Each number is 128 + 32 x the weight over its row's rms, rounded and kept within 0 to 255. Layers, rows and columns count from 0. The size above them is the row's rms in percent of the matrix's.

# layer 4 MLP up, 1024x256, rms 0.0571, rows 788-814, columns 0-127
size [ 95 106 102  88  99  97 100 101 102  97  90  98  92  98  97  98 103 114 103  96  99  89  95 101  98 102 101]
[[147 184 106 168 168 140 148 118 109 104 121 135 158 110 124 152 166 121  87  68 141 142  87  78 130 206 112 116 131 121 158 152 118 125 131  66 141 102 163 137 123 167 123  91 120 104 112 117  85 144 116 167 179 154  52 127 107 131 149 158 136  85 133 110 112 154 135 145 151 179 131 146  81 117 148 121 114 135  74 160 152 121 152 140 104 125 138 108  79 110  89 126 141 131  98 102 141  90 133 132 194 103 159  87 135 145 141 121 119  92 146 112 172 127  74 144 133 118 150 175 139  58  21 102 141 111 127  97]
 [109 153 112  84 125  78 126 104 142 120 136 128 135 124 200 130 154 155  95 151 119 123  89 113 153 133 180 167 179 108 148 196 119 147  68  76 153 139 116 160  99 107 117 164 139 123 108  88 165  95 100 180 155 138 133 144  80 168 144 101  65 153 171 140 160 197 106  64 196 173  90 191 153 121 113 128 115  86 113 152 151 132 154 110 160 135 102  89 128 151 187  98 104 147  94 125  76  87  99 109 126 105 144 130 184 138 114 196 189 109 117 107 152  74 122  27 130 151 151  56 150 156 166 201 152 120 135  76]
 [153  91  72 122 163 137 138 116 106  96 140 102 138 144 199 119 141 148 126 132 111 114 140 137 186 112 136 134 105 112  82 120 132 121 141 110 130 152 113 164 123 150 198 111 174 128  98 166  98 123 136 155 118 102 179 122 181 100 136 123 135 168 148 137 138 128 178 136 122 109  93 168 137  90 137 157  76 144 232 133 149 127 135 128 139 136 138 119  91 152  97  88 150 225  86 152 144 122 128  82 140  86 134 121  85 124 120 103 166  97  87 131 165 152  57 165 209 141 193  86 118 156  93 142  79 146 122 152]
 [ 91 123  45 143 130 124  92 113 164 142 106  99 142 150 155 124 168 195 163 133  99 134 115 124 219  85 130 135 107 114 114 210 156 151  90 150 149  83 108 138 160 184 147 150 100 139 120 217 101 132 105 145 143 101 129  76 104  95 170 185 156 177  87  93 123 130 143 136 139 155 139  97 130 119  97 147 135 100 168 122  77 142  98  98  94 136  56 166 102 132 129 154 109  94 161 163  91  64 153 115 123 102 203  70 142 171 122 107 112 106 155  72  43 122 130 136 167 198 133 138 181 188  82 169 151 164 155 155]
 [167 185  65 166 157 140 162  98 101 124 121 173 152 177 128  89 127 138 153 144 108 119 143 117 140 157 150 122 124  24 101 109 146  71  78 147 148 171 134 160 115 136 198  69 206 135 127 171 123 146 164 105 136 152 150 178  88 130 146 134 136 112 133 140  85 121 112 150 136 131 210 171  96 135  64 127  72  93  85 134 135 147 126 138  99 192 159 140  98 114 119 138 138 143  57 118 160 103 123 119 116 102 106  91 130 154 138 120 112 115 110 118 189 130 167  90 138 192 148 122 156 111 139 104 149  99 107 150]
 [135 115 126  87 133 186 129 121 114 132 145 147 174 152 137  90 149 141 123  74 123 129 127 139 138  83 127 149 161 164 117 172 138 168 129 144 126 111 157 132 135  73  86 116 137 154 229  97 119 161  92  75 107 148  86 131 135 144  82 117 165  75 111  98 138 126 117 149 134 181 127 162 105 153 118 150 126 130 128 122 113 111 147 150 107 166  34 123 111 164 176 182 113 160 110  79 151 172 166 133  80 137 179 112 140  79 137 125 145 150  89 141 131 125 155 145 166 140 124  90 124 185 146 150 160  96 207 119]
 [ 92 153 124 144 113  53 133  78 159 130 139 151 146 119 129 140 115 122  77 147 148 113  78 148 125  64  68 181  95 150 150 125 132 115 137 116  86 129 123 121 202 149 125  88 159 167 175 137 202 125 128  79  91 124 110 147 121 154 131  82 105  87 111 121 111  87 140 157 114 169 148 175 140 106  82 144  85 118 138 111 148 203  95 101 108 158 130 122  34 152 188  94  62 101  64 119 153 140 132 129 131  90  84 110 134  90  92  91 142  87 147 111  68 108  69 150 149  93 110 164 142 126  81 130 145 130 159  81]
 [140  80 136 136 133  85 155 110 228 124 134 165 114  91 112 110 134  84 118  84 171 125 148 161 123 107 135 183 143 117 183 136 142  83 211 109 176 138 129 114 150 159 134 137 117 150 161 159 121 174 169 138 114  96 132 148 132 138 179 199  94 122 118 140  79 145 137 173 177  66 111 127  89  83 147 117 212 137 194 142 113 173 143 155 126  74 131 155 120 137 134 151 120  89 154 123 113 166  50 154 168 122 112 166  19 115 111  89 155 169 112  71 142 103  60 193 122 175 164  92 125 105 130  99 110 142 183  84]
 [106 155  95 143 119 142 134 174 176 166  87 140 123 124 104  64 137 104  92 139 140 162 125 109 200 122  87 116 175 112 152 136 197  97 115 166 130 132 126 117 100 143 108 163 105 122 151 108 135 120  60 158 147 133 113  91 134 138 171 108 124 161 125 186  64 152 108 160 136 130 134 123 140 118 117 153 136 134  89 154 185 153 108 209 125 123 161  75  93  87 123 126 108  96 147 126  84 169 134 178 171 154 139  98  84 177 137 115 147  68 155  97  95 161 103 130  88  86 181 119 135 133 101 188  78 177 147 186]
 [191 135 156 108 164 143 180 142 149 105 120 132 162 188 141 113 157 100 114 173 198  89 132 146 132 154 102 127 129 135 172 160 178 154 164 137 129  90 117 132 179 145 117  84 108 150  64 132 143  61 143 122 116 119 137 106 112 147 137  86 166 103 103 162 176  82  96  87 154 118 135 166 124 106 116 187 141  74 140 175 166 137 162 139  83 125 168 115 134 140 148 120 167 173 141  84 132 189 172  65 112 155  62 117 164 184 126 105 138  79 193  82 145 143 119 177 121 154 153  84  89  66 139 122 139  95  81 126]
 [148  92 154 123  32 127 142 162 123 157 215 127 147 136 136  68 155  89 146  88 150  95 121 170  59 141 112 132 163 132  81 159 142 128  91 111 152 159 147 145 111 121  87 128 100 161 128 101 146 152  99  96 160 112 128 126 105 112 161 147 194  92 152  79 118 100  84  94 115 110  96 183  95 168 152 141 129 128 133 130  93  94 127 197 122 149 109 163 163 191 141 175  88 105 144 106 134 154 109 187 133 146  99 126 167 187 102 130 130 150 108 168 106 104 121  79 107  99 121 196 139 137 133 125 113 136 109  71]
 [110 117 117  95 100  92  90 116  78 119 128  93 145 141 119  78 162 166 112  68 146 162 163 138 123  57 143  89  80 113 101 181  95 150  96 129 132 124 127 146 121 124 165 156  88 168 162 165 151 129  73 145 133 119 128  69 155  87 152 117 130 141 124 138  95  38  90 126 162 135 104 129  71 145  85 168 110 109  76 112 152 119 136 139 101  83  90  80 159 134 125  91 135  86 109  91 102 114  89 161  99 125 113  71 191 153  69 112 133 135 107 111  80 116  51 112 157 120  75 100  35 149  75 103 112 105 201  60]
 [133 136 113 134  34 123 218 105 131 151  95  78 105 167 163 163 130 141 128 147 127 130 135 165  97 154 173  58 126 150 102 145 114 117 160 173 145  60  75  73 133 159 172 151 123 144 174 174 108 143 126 105  79 173  80 125  94 136 128 130 134 105 191 153  95 107 160  92 101 122 131 145 139 150 153  85  43 109 145 126  43 153  81 149  91 118 126 164 166 120 106 164  70  88  46 116 108 135 106 202 114 124 154 139 112 156 139 151 120 106  91 159  85  57 132 111 145 141 150 151 127 171 158 140 154  84 171 154]
 [127 132 135 119 114 104  89  90  61 168  91 173 133 117 179 141 116 100 134 131  98 106 146 149 149 119 100 152 107 130 106  88 181 121 145 160 171 152 108 116 148 154 145 111 198  85 170  92  93 124 179 158 111 155 126 159  69 190 139 139 107 164  83 118 195 143 137 129 147 139 101 159 151 106 126 137  78 132  50 156 105  97 117 131 150  98 117 170 108 111 145 126 134 142 146 129 111  89 173 161 177 134 150 169 169 148 136 138 164 150  72 151  99 112 133 145 143 107  99 101  82 129  78 174 144 138 176 123]
 [118 127 142 113 111 153 114 137 147 145 163  98  93 115 152 139 119 178 113 183 136 117  80 135  81  63 145 190  99 125 118 117  86 100 113 143 152  91 141  59 146 123 168 120 153 112 149  67 158 227  91 118 154 115 143 146 160 176 101  65 122 147 153 102  95 137 117  85 113 135 152 113 145  98 136 198 115 160  76  87 121 135 134 170  92 113 136 113 127 108 228 160 100  96 132 155  80 108 149 159 123 127 125 140 168 105 122 127 159 158 135 147 157 116 133 128  64 145 149 122 129 154 160 199  94 155 162  59]
 [121 152 100  94 141 199 132 171 144  79 117  99 115 131 124 114 143 113 115 110 138 128  83 188 126 139 114  93 147 149 116 138 111 173 137 116 154 108  82 141 206 123 135 158 141 152 130  81 131 122  83  74 108 119 107  90  91 162 175 120 179 116  78 175 132 130 132 169 166 106  84 144 150  80 105 130 118  79 107  92 167 132 125 136 115 168 179 111  56  86 124 123  86  95 121  97 129 120 109 154  62 119  81 109 164 120 190 116 144 129 101 150 140 130  86 153 134 115 203 129 110 146 169  76  91 105 136  35]
 [ 70  74  87 119 115 103 140 158 145 126 146  70 170 161 127 154 119 121 138 151 182 124 134 103 122 112  86 137 158 208 105 164 170 151  92  89 101  80 160 161 162 150 122  85 162 197  98  83 100 113 174 131  89 139 106  65 144 110 138 124 112 151 102 127 130 104 148  77 153 170 182  42 162 111 178 105 202 127  94  81 145 168  92 188 102 134 136  91 192 110 100 122 155 145 122 111 132 140 170 152  94 134 147 129 120 186 146 192  77 142 126 138 105 102 104 108 101 118  56  89 166 124 149 151 105 116 135  70]
 [123 152 153 126 126 159 129 164 159  95 150 120  77  97  76  58 135 141 144  91 132  79 162 113 130  97 127 166 134 121 100 137  93 151 104  90 170  83  94  65  97 130  56 121 144 197 100 175 180 151 102 117 115  92 105 141  83 185 137 136 121 141 130  84 158 116 126 134 118 129 123 206  81 125 145  83 156 139 172 109 121 122 112 112 118 148 152 158 141 151 155 172 116 172 153 109 122 103  65 145 117 156 164  58 145 115 163 133 146 195 160 125  90 146 176 108 111 136 146  91 172 153 141 149 131 115 127  88]
 [186 196 107 160  87 126  91 165 120 175 157  93 142 120 136 134 162  87 140 111 124 138  84 174 106 156  99  84 141 148  95 160 173  90 132 116 167 165 164 171 157 144 150 105 146 122  89 105 143 129 134 137 141  94 140  76 104 171 148 186 117  76 167  68 132 175 112 154  96 149 128  67  83  89 117 131 137 156 165  85 161 145 155 108 125 145 143 153 178 185  95 106  56 119 122 108 121 133  60 124 199 114 195 128 118 124  95  90 182 117 131 126  80 132 124 134  70 156  74  95 104 137 160 126  98 160 104 131]
 [ 93 143 184 109 132 139 136  52 172 142 118 169  92 194 138 101  67 119 168 106 105  63  97 118 138 164 173 125  77 182  78  89 146  74 120  74 152 122  95 132 108 138  56 144 114 153 147 151 144  98 176 137 126 137 107 109 163 135 146 125  77 182 165 137 134 170 163 115 159 130 119 124 181 124 125 105 146  83  82  79 106 110 137 153 180 168 140 122 140 127 131 113  61 149  92 173  70 106 181 165 138 159 129 104 126 117 118 148 112 144 148  84 161 145 144  90  57 104 129 106  98 141 150  51 132 166 163 145]
 [165 112 133 125 129  86 121 108  99 116 180 137 113  75 104 123  75 181  65 188 114 106 116  94 142 140 184  71 139 156 139 163 125 101 146 177 138 138 128 152 131 162 166  97 128 140 130 134  92  87 138 143  99  86 139  62 107 112  57 124 134 142 173 107 183 154 158  71 183 141  69 114 102 176 101 156  68 117  79 129  90 147 117 126 176 132 115 121 152 139  98 168 124 111  71 139 129 119 188 110 105 138 156 117 119  82 139 161  51 148 129  97 154 146  77  91  62 137 138 111  85 113 102 148 152 187 146 148]
 [115 148 117 144 167 143 170 151 108  97 173 122 135  92  89  98 104  87 201 103  98 159 145 159 100 168 172  46 113 177 140 120 150 111 154 121 154 114 132 121 164 126 150 122 174 146 100 151  77 109 204 136  88  70  93 110 145 121 151  81 172 130 125 113 128 129 125 115 147 136 137  91  90 153 125 107 123 124  94 146 144 112 118 131 210 112 147 133 186 137 108 146 117 121  45  78 146 128 125 101 178 154 123 161 175  76 141 128 128 128 161 124 179 179 119 142 143 168 103 192 108 135 121 172 152 195  98 108]
 [162 151 123  92 115  76 160 151 137  92 133  93 139 105 113  51 145  78 103 105 101 175 159 140 140 104 129 125  74 106 166 103 202 121  68 160 212 115 157 125 123 136 122 117  60 112 128 151  98 125 188 145  71 143 169 123  90  80 153 205  63 141 160 118 131 128  71 149 129  89  99 133 112 157 148 169 122 135 124 156 110 161 145 110 187  91 125 159 145 103 137 143 131 107 129 117 127  63 109 136 120 126 176 107 137 123 135 136  80 147 135 147 108 112 140  99 149 118 147 129 149 133 116 124 131  97 123 118]
 [144 120 102 118 124 120 128 114 139 133 100 158  99 173 149 135 101 138 142 112 139 153 134 147  87 126 164 174 168 115 143 128  85  29 156  87 140 153 165 116 154 175 166  86 143 126 167 115 108 151 122 134  83 148  85 101  86  70  66 151 100 166 164 177  89 181 148  94  73 128 139 164 133 127 106 178 107 117  95  99  97 101 122  56  71 128 156 144 118 111 151 238  41 178 139 172 154  97 146 126 161  78 116  88  89 111 123 121 110  75  79 140 108  94  70 186 125 169 126 138 162  73 113 131 141 128 122 165]
 [142 109 144 101 132  66 172 127 153 160 185 129 184 144  99 171 146 117 142 142 146 108 222 134  98 150  93 112 115 127 149 182 174 173 163 103 143 132 120 196 103 143 114  98 178 172 145  89 145  79 144 194  91 156 132  90 105 103 124  94 156 151 128 153 158  77 146  59 135 121 175 111 142 144 136  95 122 110  76 114 153 139  92 142 171 131  93 135 191  81 139 142  59 180  83 151 103 125 172 135  71 156 168  91  90 130 123 140 130 148 158 123 106 142 123 113 152  94 101 150  89 106  99 159 152 148 137 167]
 [113 145 127 105 116 148 105 157  93 113  90 118 127 115 142 135 144 100 121 104 124 147 111 103 106  93  87  72  88 140 154 120 111 135  84 115 199  86 137  59 142 200 182 122 156 166 128 134  87 164 118 117 140 111  93 113 156 106  94 116 158  68 138 119  79 153 110  56 113 107 142 162 100 150 154 157 118 170 120 191 116 161 120 136 114 107 142 128 175  87 139 120 151 127  91 102  83 114 116 127 101 144 168  74  56 100 169  89 157 123 164 168 100 157 118 152  91  77 120  61 174 103 119 115  97 103 163 106]
 [ 58 165 152 179  84 130  80  75 147 161 152 110 152 129 114 188 147  45 163 107  98  84 164 118 129 104 199 126 105 219 118  91 134 123  86 130 151 185 100 134 176 113 137 131 137 161 103 131 125 188 142 113 103 154 111 123 112 111 121  82  70 151 190  83 116 149 123  80 120 116 130 131 143 120 103 142 135 142 135  69 152 130 121 117 141  94  78 137 121 134  91 131  96 124 134 198 131 116 106 136 105 181 116 119 131 103 137 136 138  71 108 175 138  59 167  57  52 161 139 144 193 207 200 105 167 141 171  91]]
# layer 4 MLP down (transposed), 1024x256, rms 0.0571, rows 788-814, columns 0-127
size [ 91 101 101  93  98  98  93  98  93 105  98  89  90  99  94 103 105 119  90  94  95  89  97  98 104  92 100]
[[183  97 104 104 148 115 149 131 156 146 149 148 132 111 144 148 180 100 158 171 130 117 157 111 166 104 100 147  95 152  75  15 160 158 108 100 124 122 135  93 139  94  88 123  99 167 123 112 175 146 149 101  48  93 194 154 138 161  97 125  95 139 137 139 130  97 142 168 117 127 151  97 132 152 136 159 101  76 137 108  97 115 128 119 132  65 119 126 165 117 113 168 182 113 134 158  56 118 155 160 152 116 108 182 152 165  84 184 113 125  98 102  79 128 154 145 159 162 111 108  77 168 190 161  91 133 130 159]
 [123 127 135  92 133 138 182 137 136 137 106 116  77 149 116 164 135  89 140 114 158 128 192 150 113  96 128 141  96 124 152 148 120  89 162 158  89 199 140 128 138 104 140  98 161 162  80 191 126  95 143 136  98  80 153 151 176 132 126 172 181 122 109  91  87 103 120 180 143  56 124  42 140 139 135  98 138  76 157 151 117 105 149 144 131  99 128 137 131  66  68 109 109 121  67 142 111 179 139 123 179  86 123 128 120 104 101 141  91  91 190 165 172 137  97 200 100 120 124 138 148 119 142 148 178 116 119  87]
 [ 45 143 183 158 140 173 139 148 109 140 128 143 169 104 109 108 144 110 114  98 145 144  91 138  84 192 101 146 176 127 142 151  85 102 134 104 149  94 117 164 159 103 120 111  82 120 168 125 196 137 103 113 152 157 124 130 114 192 124 158 138 119 130 105 147 125 104  97  57 131  97 109 141 143 122 145 183 149  72 124 145 142 109 182 134 146 156 171 103 126 164 156 100  82 177  72 118 203 127 112 128 140 121 114 109 141 168  75  95 133 193 137  83 190 139 159  64 164 102 127 116 102 113 101 169 145 202  61]
 [153 130 109 104  64 109  95 145 105 133  89 145  92 121  88 128 151  91 111 132 171  78 130 127 105 115  91 156 118 151 164 112  40  94 136 105 109 114  87 149 125  98 151 136 121 123 131  82 112 124 123  69 110 155  92 206 171 193 118 106  95 149 129  89  78 160 108 124 124  84 212 169 118  93 122 146  98 142 147  66 114  48 135 101 149 134 145 124 159 105 136  76  79 128 108 154 195 171 141 108 149 151 150 147 114  75 149  86 141 105 169 129 221 148 114 159 129 183 155 170 121  83 163 103 148 143 112 136]
 [150  90 170  75 107 130 194 143 133 128 114 104 163  34 166 123 128 117 103 125 103 140 137 129 130 117 106 163 172 207 138 186 192 140 197 148 151 115 147 122 146 107 117 212  52 136 136 134  95  76 126 116 144 116  80 109 156 128 141 123 165 188  90 140 172 181 164  97 151 110  99 195 160 122 123 154 122 132 161 130 127 136 109 124 108 110  88 137 166 148 137  75  76 186 142 122 136 119 133 156 160  85 153 155 136 104  83  83 171 130 121 135  95  96 141 153 106  82  99 105 125 105 168 133 150 122 136 153]
 [105 115 137 119  89 103 160 155 169 161 141 181 116 123 140 193  89 104 150 161 166 170 182 136 109 107 148 111 115 107 101 106  98  64  93 154  95  97 128 123 154 151 132 172 109 108 122 165 168 134 131 131 123 122 135 115 121 112 217  88 155 170 103 162 108 123 106 126 147 106 108 112 143  92 169 140 142 105 155 138 121 169 128 128 169 134 122 161 134 123  80  46 107 118  93 147 129 109 110 132 178 112 147 102 165  70  80 141 104 178 152 118 100  90 111 105  83 157 113 125  71 105  80 135 109 171  64 159]
 [126 126 130  97  98 165  92 126  61 123 176 129 100 146 121 137 155 101 129 172 152 172 173 155 104 189 135  82 143 134  89 106 128 136 119 154 203  83 156 151  76 118 150 101 127 122  85 130  90  77 119 165 155 108 130 126 106 144 120 149 137 161 148 135  82 127 128 109  66 125 140 124 149  78  74 118 113 149 152 158 169  72 140 134 108 105 110 175 135  90  72 163 111  79 144 132 155 109 110 148 124 189 104 197 128 151 167 160 107 139 139 132 171 122 137 147 124 114 132 130 168 141 135 105 126 120 182 150]
 [109 123 159  78 100 161 144 147 143  84  67 124 176  94 157 117  78 125 145 129  69 156 165  63 116 166 105  72  94 152  55 173 141 173 108 186 110 160 142 115 160  93 149  78 122 126 129 100 195 132 168 154 159 124 128 107 123 144 103  94 110 153 129  69 130 151  97 163  57 203 141 156 154 182 111 108 113 153  72  85 171 140 121 152 149 103 113  77 165 138 131 153 111 218  98  95 117 117 133 142 135 105 137  70 204 113  87 151  89 142  87 126 106 154 180  94 118  74 104 152 129 132 120 150 164 106  99 105]
 [ 59 159 133  45 165 119 102  98 115 128 131 173 206 173 135 163 125 144 134 139 133  31  60 140 132 127 164 106 123 189 103 102  80 146  97  83 125 105 121 171 134 147  94  88 137 101  82 179 135 111 148 159 134 133 140  96 112  74 106 111 109 159 100 128 141  78 151 114 146 141 144 158 114 172 131 144 136 146 177 137 136  39 123  99  84 126  99 194  78 172 144 145 135 141 162 166 154  87  94 137 120 125 119 138 100 118 167 170 102 232 133 161 129 102 173 108 115 122 112  86 113 150 142  79 124  62 126 123]
 [104 139 142 108  76 139 142  97  99  95 117  70 131 121 147  98 110 110 131 141 160 110 160 112 120  78 102 193 120 106  78 120 128 144 129 124 107 175 168 134 168 100 118  90  75 118 113  70  98  88  91  76 131 149 142  48 108 113 126 129  93 156 102 151 104 108 165 152 117 165 144 173 162  95 139 113 163 133 162 134 105  87 149 149 150 118 104  79 146 176 219 128 143 164 189 132 174 116 128 134 143 156 127 114 129  87 166  98  95 160  95 103 107  83 144 207 144 118  94 146 151  53  97 114 138 130 147 124]
 [ 80 139 121 133 173  95 191 135 137 168 103 140 118 141 143 182 138 159 133 156 146 155 193  81 190 154 161 183 137 130 113  55 104 108 141 102 110 137  91 174 132 102  90 147 117 122 220  76 154 134  91 133 111 134 153 107 120 151  69  67 134 141 125 151 158 113 158 126 145 125 145  86 193 118 137 119 150 117 139 146 122 102 103 180 124 179 168 168 137  39 128 123 186 121  90 103  93 149 143 150 158 136 152 139  89 103 175 145  99 122 180 107 185  83 125 113 190 197 137  92 134 121  93  86 115 133 116 163]
 [148 114  97 151 143 120 168 128 181 158 136 160 102 125 113 144  86  86 127 127 132  71  84 108 160 152 127 169 154 121 131  76 104  97 153  96 135 149 107 117 138 109 111 143 174  57 105 192 132 156 152  93  83 141 109 156 112 168 116 132 140 116 132 137 165 214 175 127 117 155 162  98 153 147 162  54 181 154 146 146 107 107 123 112 119 143 153 185 111 125  99 155 122 111  94 125 154 144 186 103 167 101 128 175  97 114 140 163 160 142 147 131 195 180 167 152 120 125 204 107 190  79 158 108 107 108  51 189]
 [134 136 161  83 178 165  66 175  89 131 163 116 112  87 138 162  89 134  91 138  72 164 120 114 167  85 138 155 176 113 101 105 156 101  82 119 109 145 131 185 120 106 108 113 142 134  54 119 166 202 127 114 163 104 133 136 176  76 160 153 100 125 111 116  87 121  94 113 162  81 127 155  75 147 164 109 192 116  98  94 170  82 120 105 141 139  75 129 102  91 131  82 138 116 163 128  68  77 113 127  78 127  67 128 131  98  84  75 126 199 126 149 134 173 126 120 174  94 108  75 145 141 140 131 102 123  98 134]
 [129 117 131 152 108 142 133 119 163 153 125 133 173  94  84 128 134 100 140 112 191 150 159 160 136 196 161 124  69 126  68  65  57 148 115  83  97 174 147 105  97 140 121  95  98 123  84 155  74 126 149 169 105  92 128 117 172  90 155 105 189 131 158 125  60  89 109 148 113 146 145 141 116 160 152 126 126 131 141 113 124 122 127 141  75  88 128 140 108 172 162 141 108 179  60 103  78 136  98  71 118 120 139  95 195  69  90  87 129 102 202 158  77 137 114 176 106 160 152 133 134 100 133 108 127 125 120 145]
 [165  85 149 118 117 110 138 126 126 135 111 136 116 166  64 126 120 103  65 131 140 106 166  86 140 180 150 132 139  95 151 114  96  84 179 146 154 160 119 116 142 124 167 127  95 137 144 105 136 116 148 113  99 103 151  82 135 141 149 116 185 159 137 179 157 137 109 110 108 164 139  70 128 102 133 104 121 135 150 155 135 153 157 156  96 129 117 181  99 167 116 121 128 181 122 112 122  99 129 137 152 117 183  98  73 149  66  44  80 122 144  91  69 167 157 142 139 102 145 144 105 108 113  70 106  95 114 171]
 [ 95 177  89 142 101  56 169 113 110 156 130 103 123 100  88 139 111 182 118 102 132 170 189 177 134  72 141 128 152 140  85  75 132  72  42 114 125 110 133  83 115 131 160 160 137 138  93 170 129 119 131 116 111 110 177 111 164 132  55 105  96 112 114  71 115 164 171  80 162 137 119 109 106  92 115 147  90 129 199 160 158 147 101 106 154  67 170 157  99 168 107 169 135 125 123  92  96 140 105  93 132  77  94 142 133 138 125  97 128 120 139 132 111 159 160 142  84 169  68 108 133 103 113 119 113 122 124 186]
 [166 114 135 161 101  76 121 146 127 145 134 158  52  72  59 127 113 182  97 126 150 105 155  97 130  93 201 169 119 104  83 116 140 129  84 225 150 141 124 148 122 126 124 117  77 171  81 115 187 101  46 184 131 112 153 172 113 101 177 166 102 123 184  93 118 135 147 180  89 125 134 166 141 102 119 146 115 159 107 145 121 114 114  90 154 154 155 113 150 127  82 119  62 101 124 147 156 145 164  74 192 132 111 141 150  89 182 119 135 114 146  64 117 136 165 155 117 158 129 139 148 186 122 226 161 129 170 129]
 [148 139 146 145 125  97  71 115 205  92 179 167  83 105 104 138 107 159  98 162 169 175 169 117  97  83 104 168 144 120  69  93 202  71  97 143 119 176 145 144 172 154 103 131 124 121 139 139 155 130 107  75 135 107 100 206  83 169 120 125 119 153 133  69 117 131  39 153 128 115 124 156  94 153 142 160 125 109  69 100 119 145 205  69 124 114 157  96 157 107 179 121 112 142 175 172 123 131 149 143  88  95 119 176 126 136 152 170 168 146 144 134  66 149 136 151 175 154 155 125 133 139 136 181 143 133 101 159]
 [ 63 102 163 118 151 109 108 115 145 123  89 149  73 157 153 136 121 149 140 122 150 156 186  94 159  71 154 199 118  51 142  76 127 133 149 192 118  89  69  65 108 150 104 132  91 157 145 155 128 148 101 117 102 185 128 138 153  62 171  97 165 151 128 174 165  72 143 108 143 106 127 205 199 164 103  95  79 100  92 129 111  85 134 101 113 105 141 101  48 102 122 148 166 143 166 144 137  93 165 180 103 133  69 133 166  82 150 169  59 153 178 125 150  74 126 117 188 129 166 104 122 156  98 146 116 104 137 116]
 [104 126 124 114 175 134 148 165 100 103 118 109 178  82 130 155 150  77 126 131  83 148 108  91  97 175 159 159 134  77 179 140 113 175 132 126 126  47 140 144 103 112 159  93 157  73 108 123 136 130 190 145 142 141 191 104 144 112 137  99 115 113  86 158 182 101 210 162 128 124 128 135 118 143 226 172 146 110 114 149 223 179 113  65  99 113 112 109 134  98 111 155 180 128 151 107 126  97  84 108  90  61 141 134 145 104 185 165 128 111 179 155 128  94 110 192 157 150 108 115 151  96 119 122 169 129  82 152]
 [117 123 111  94  96 130 111 129 157 150 106 119 119 146 147 162 106   6 177  78  87 167 102 181 155 109  50 128  78 120  99 112 125 166 130  94 156  97 106 112  86 181 128 136 146 164 151 137 137 127 159  90 125 149 109  71 105 183 159 132 125 168  89 155 114 120 124 173  51 117 132 143 165 140 141 106 133 173 162 122 168  97 157 115 109  90  83 130  57 124 131  79 123  94 168 108  98 131 136 110 204  65  88 156 108 143  38  47 206 177 177 137 119 136 116 172 149 114 132 104 154 137 143 121 106  66  82 108]
 [119 148 122 138  68 137 126 117 135 117  80 115 179 158 178 110 151 151 151 177 194 101 130  58 166 110  97 184 170  40 144 143 130  93 149 156  75 177 143 131 106 137 134 148 110 154 114  82 188 215 133  86 157 154 106 138  86 104 150 125 100 137 147 224 132 135 125  84  91  89 139 116 148 105  21 178 116 121 133 105 124 144 179 200  82 112 150 136 132 152 123 126 158 156 153  98 142 101 188  98  96 125 118 108  97 166 158 131  73 192  42 138 147  72 154 150 142 113 125 109 205  91 117  96 125  87 153 166]
 [127  97  76 121 107 192  96 102 148 112 153 160 170 131 113 165 162 111 159 162 158  58 115 147 103 174 142 133 157 122  93 100 160 137 145 155 130 164  64 122 124  97 154 164 175 113 169 121 159 164  96 136 199 147  51 129 139 135 135 100 189 120  82 183 156 108 126 175 126 142 123 142 133  95  92 171 110  83 111 102 123  98  75  78  77  98 107  83 136 161 117 147  93 137 145  63 131 169 126  97 149 194 128 115 155 165 134  73 138 150 141 145 161 130 165 143 104 122 171 136 116  80 187 171  81 157 172 150]
 [165  82 153 127  86 119  99 104 132 115 116 137 104 135  87 123  98 140 118 111 165  81 135 165 186 126 172 105 188 119 134 136 113 163  93 128 144  75  95 188 154  86  33 199 136  83 100 114 125 127 109 136 156 125 160 160 124  74 175 103 105  47  66 125 150 121 117 141  95  63 107 123  89 110  94 117 151 141 126 165 141 116  98 149 165 138 135 119 165 138 129  73 153 146  99  96 141 151 128 152 127 111 132 155 119  63 156 146 164 127 186 129 145  93  98 129 136 107 195 133 153 167 141  63 181  94 109 159]
 [170 127 143 112 106 139 122 175 133 130  75 132 140  57 127 112 102 178 118 133 151 129 103 114 132  92 107 125 134 141 118 119 148  75 199 207 161 158 195  82 136  86 124 141 169 107 149 107  82 126 128 142 217 142  89 114 213 124 143 116  96 128 109 157  97 130 184 147  93 106 115 140  98 160 149 176 172  87 122 154 158  86 121 145 129 139 154 140 109 155  56 125 164  85 124 126  98 128 136 165 172 141 106 124 147  94 122  79 175  92 136  91 138 173 108 165 125 132 106 110 122  83 142 133 155 118 148 133]
 [215 130 167 136 122 143  94 127 164 118 187 124 127 109 125 129 134 134 112 145 104 119 187 135 144 149 165 144 144 103 130 169 144  91 141 120  52 136 105 137 122  84 102 130 132 130 128 152 178 112 114 118 125 128 171 123 137 137 125 159  95 120  61 162 146 145  94 198 196 137  99  69 141 145 109  84 112  83 125  92 106 162 106 189 178 134 102 109 109 195 170 101 115 198 151 134  98 172  98 130 110 165  99 160 138 127  66 157  75 104 119 140 155 170 133 118 120 172 144 204 130 135 179  59 141 140 118 105]
 [174 134 136 163 151 131 140 134 157  95 137  95 117 162 124 113 154 114 139 181  97 127 136 122 105 152  95  84 147  75 104 136 120 126 135 154  99 113 150 118  83 139 118 161 122 119 150 116 129 148 136  98 143  90 124  88 251 125 187 193 171  74 102 152 164  80 176 157 120 157 104 183 130 133 144 115 136  91 170 142  53 157 154 154  98 186 101 225 119  87 140 166 194 138 178  92 104 156 165  77 112 136 137 151 112 111 144 115  64 161 144  97  99  56 122 138  94  87 107 158 103 125 119 172  97 182 138 174]]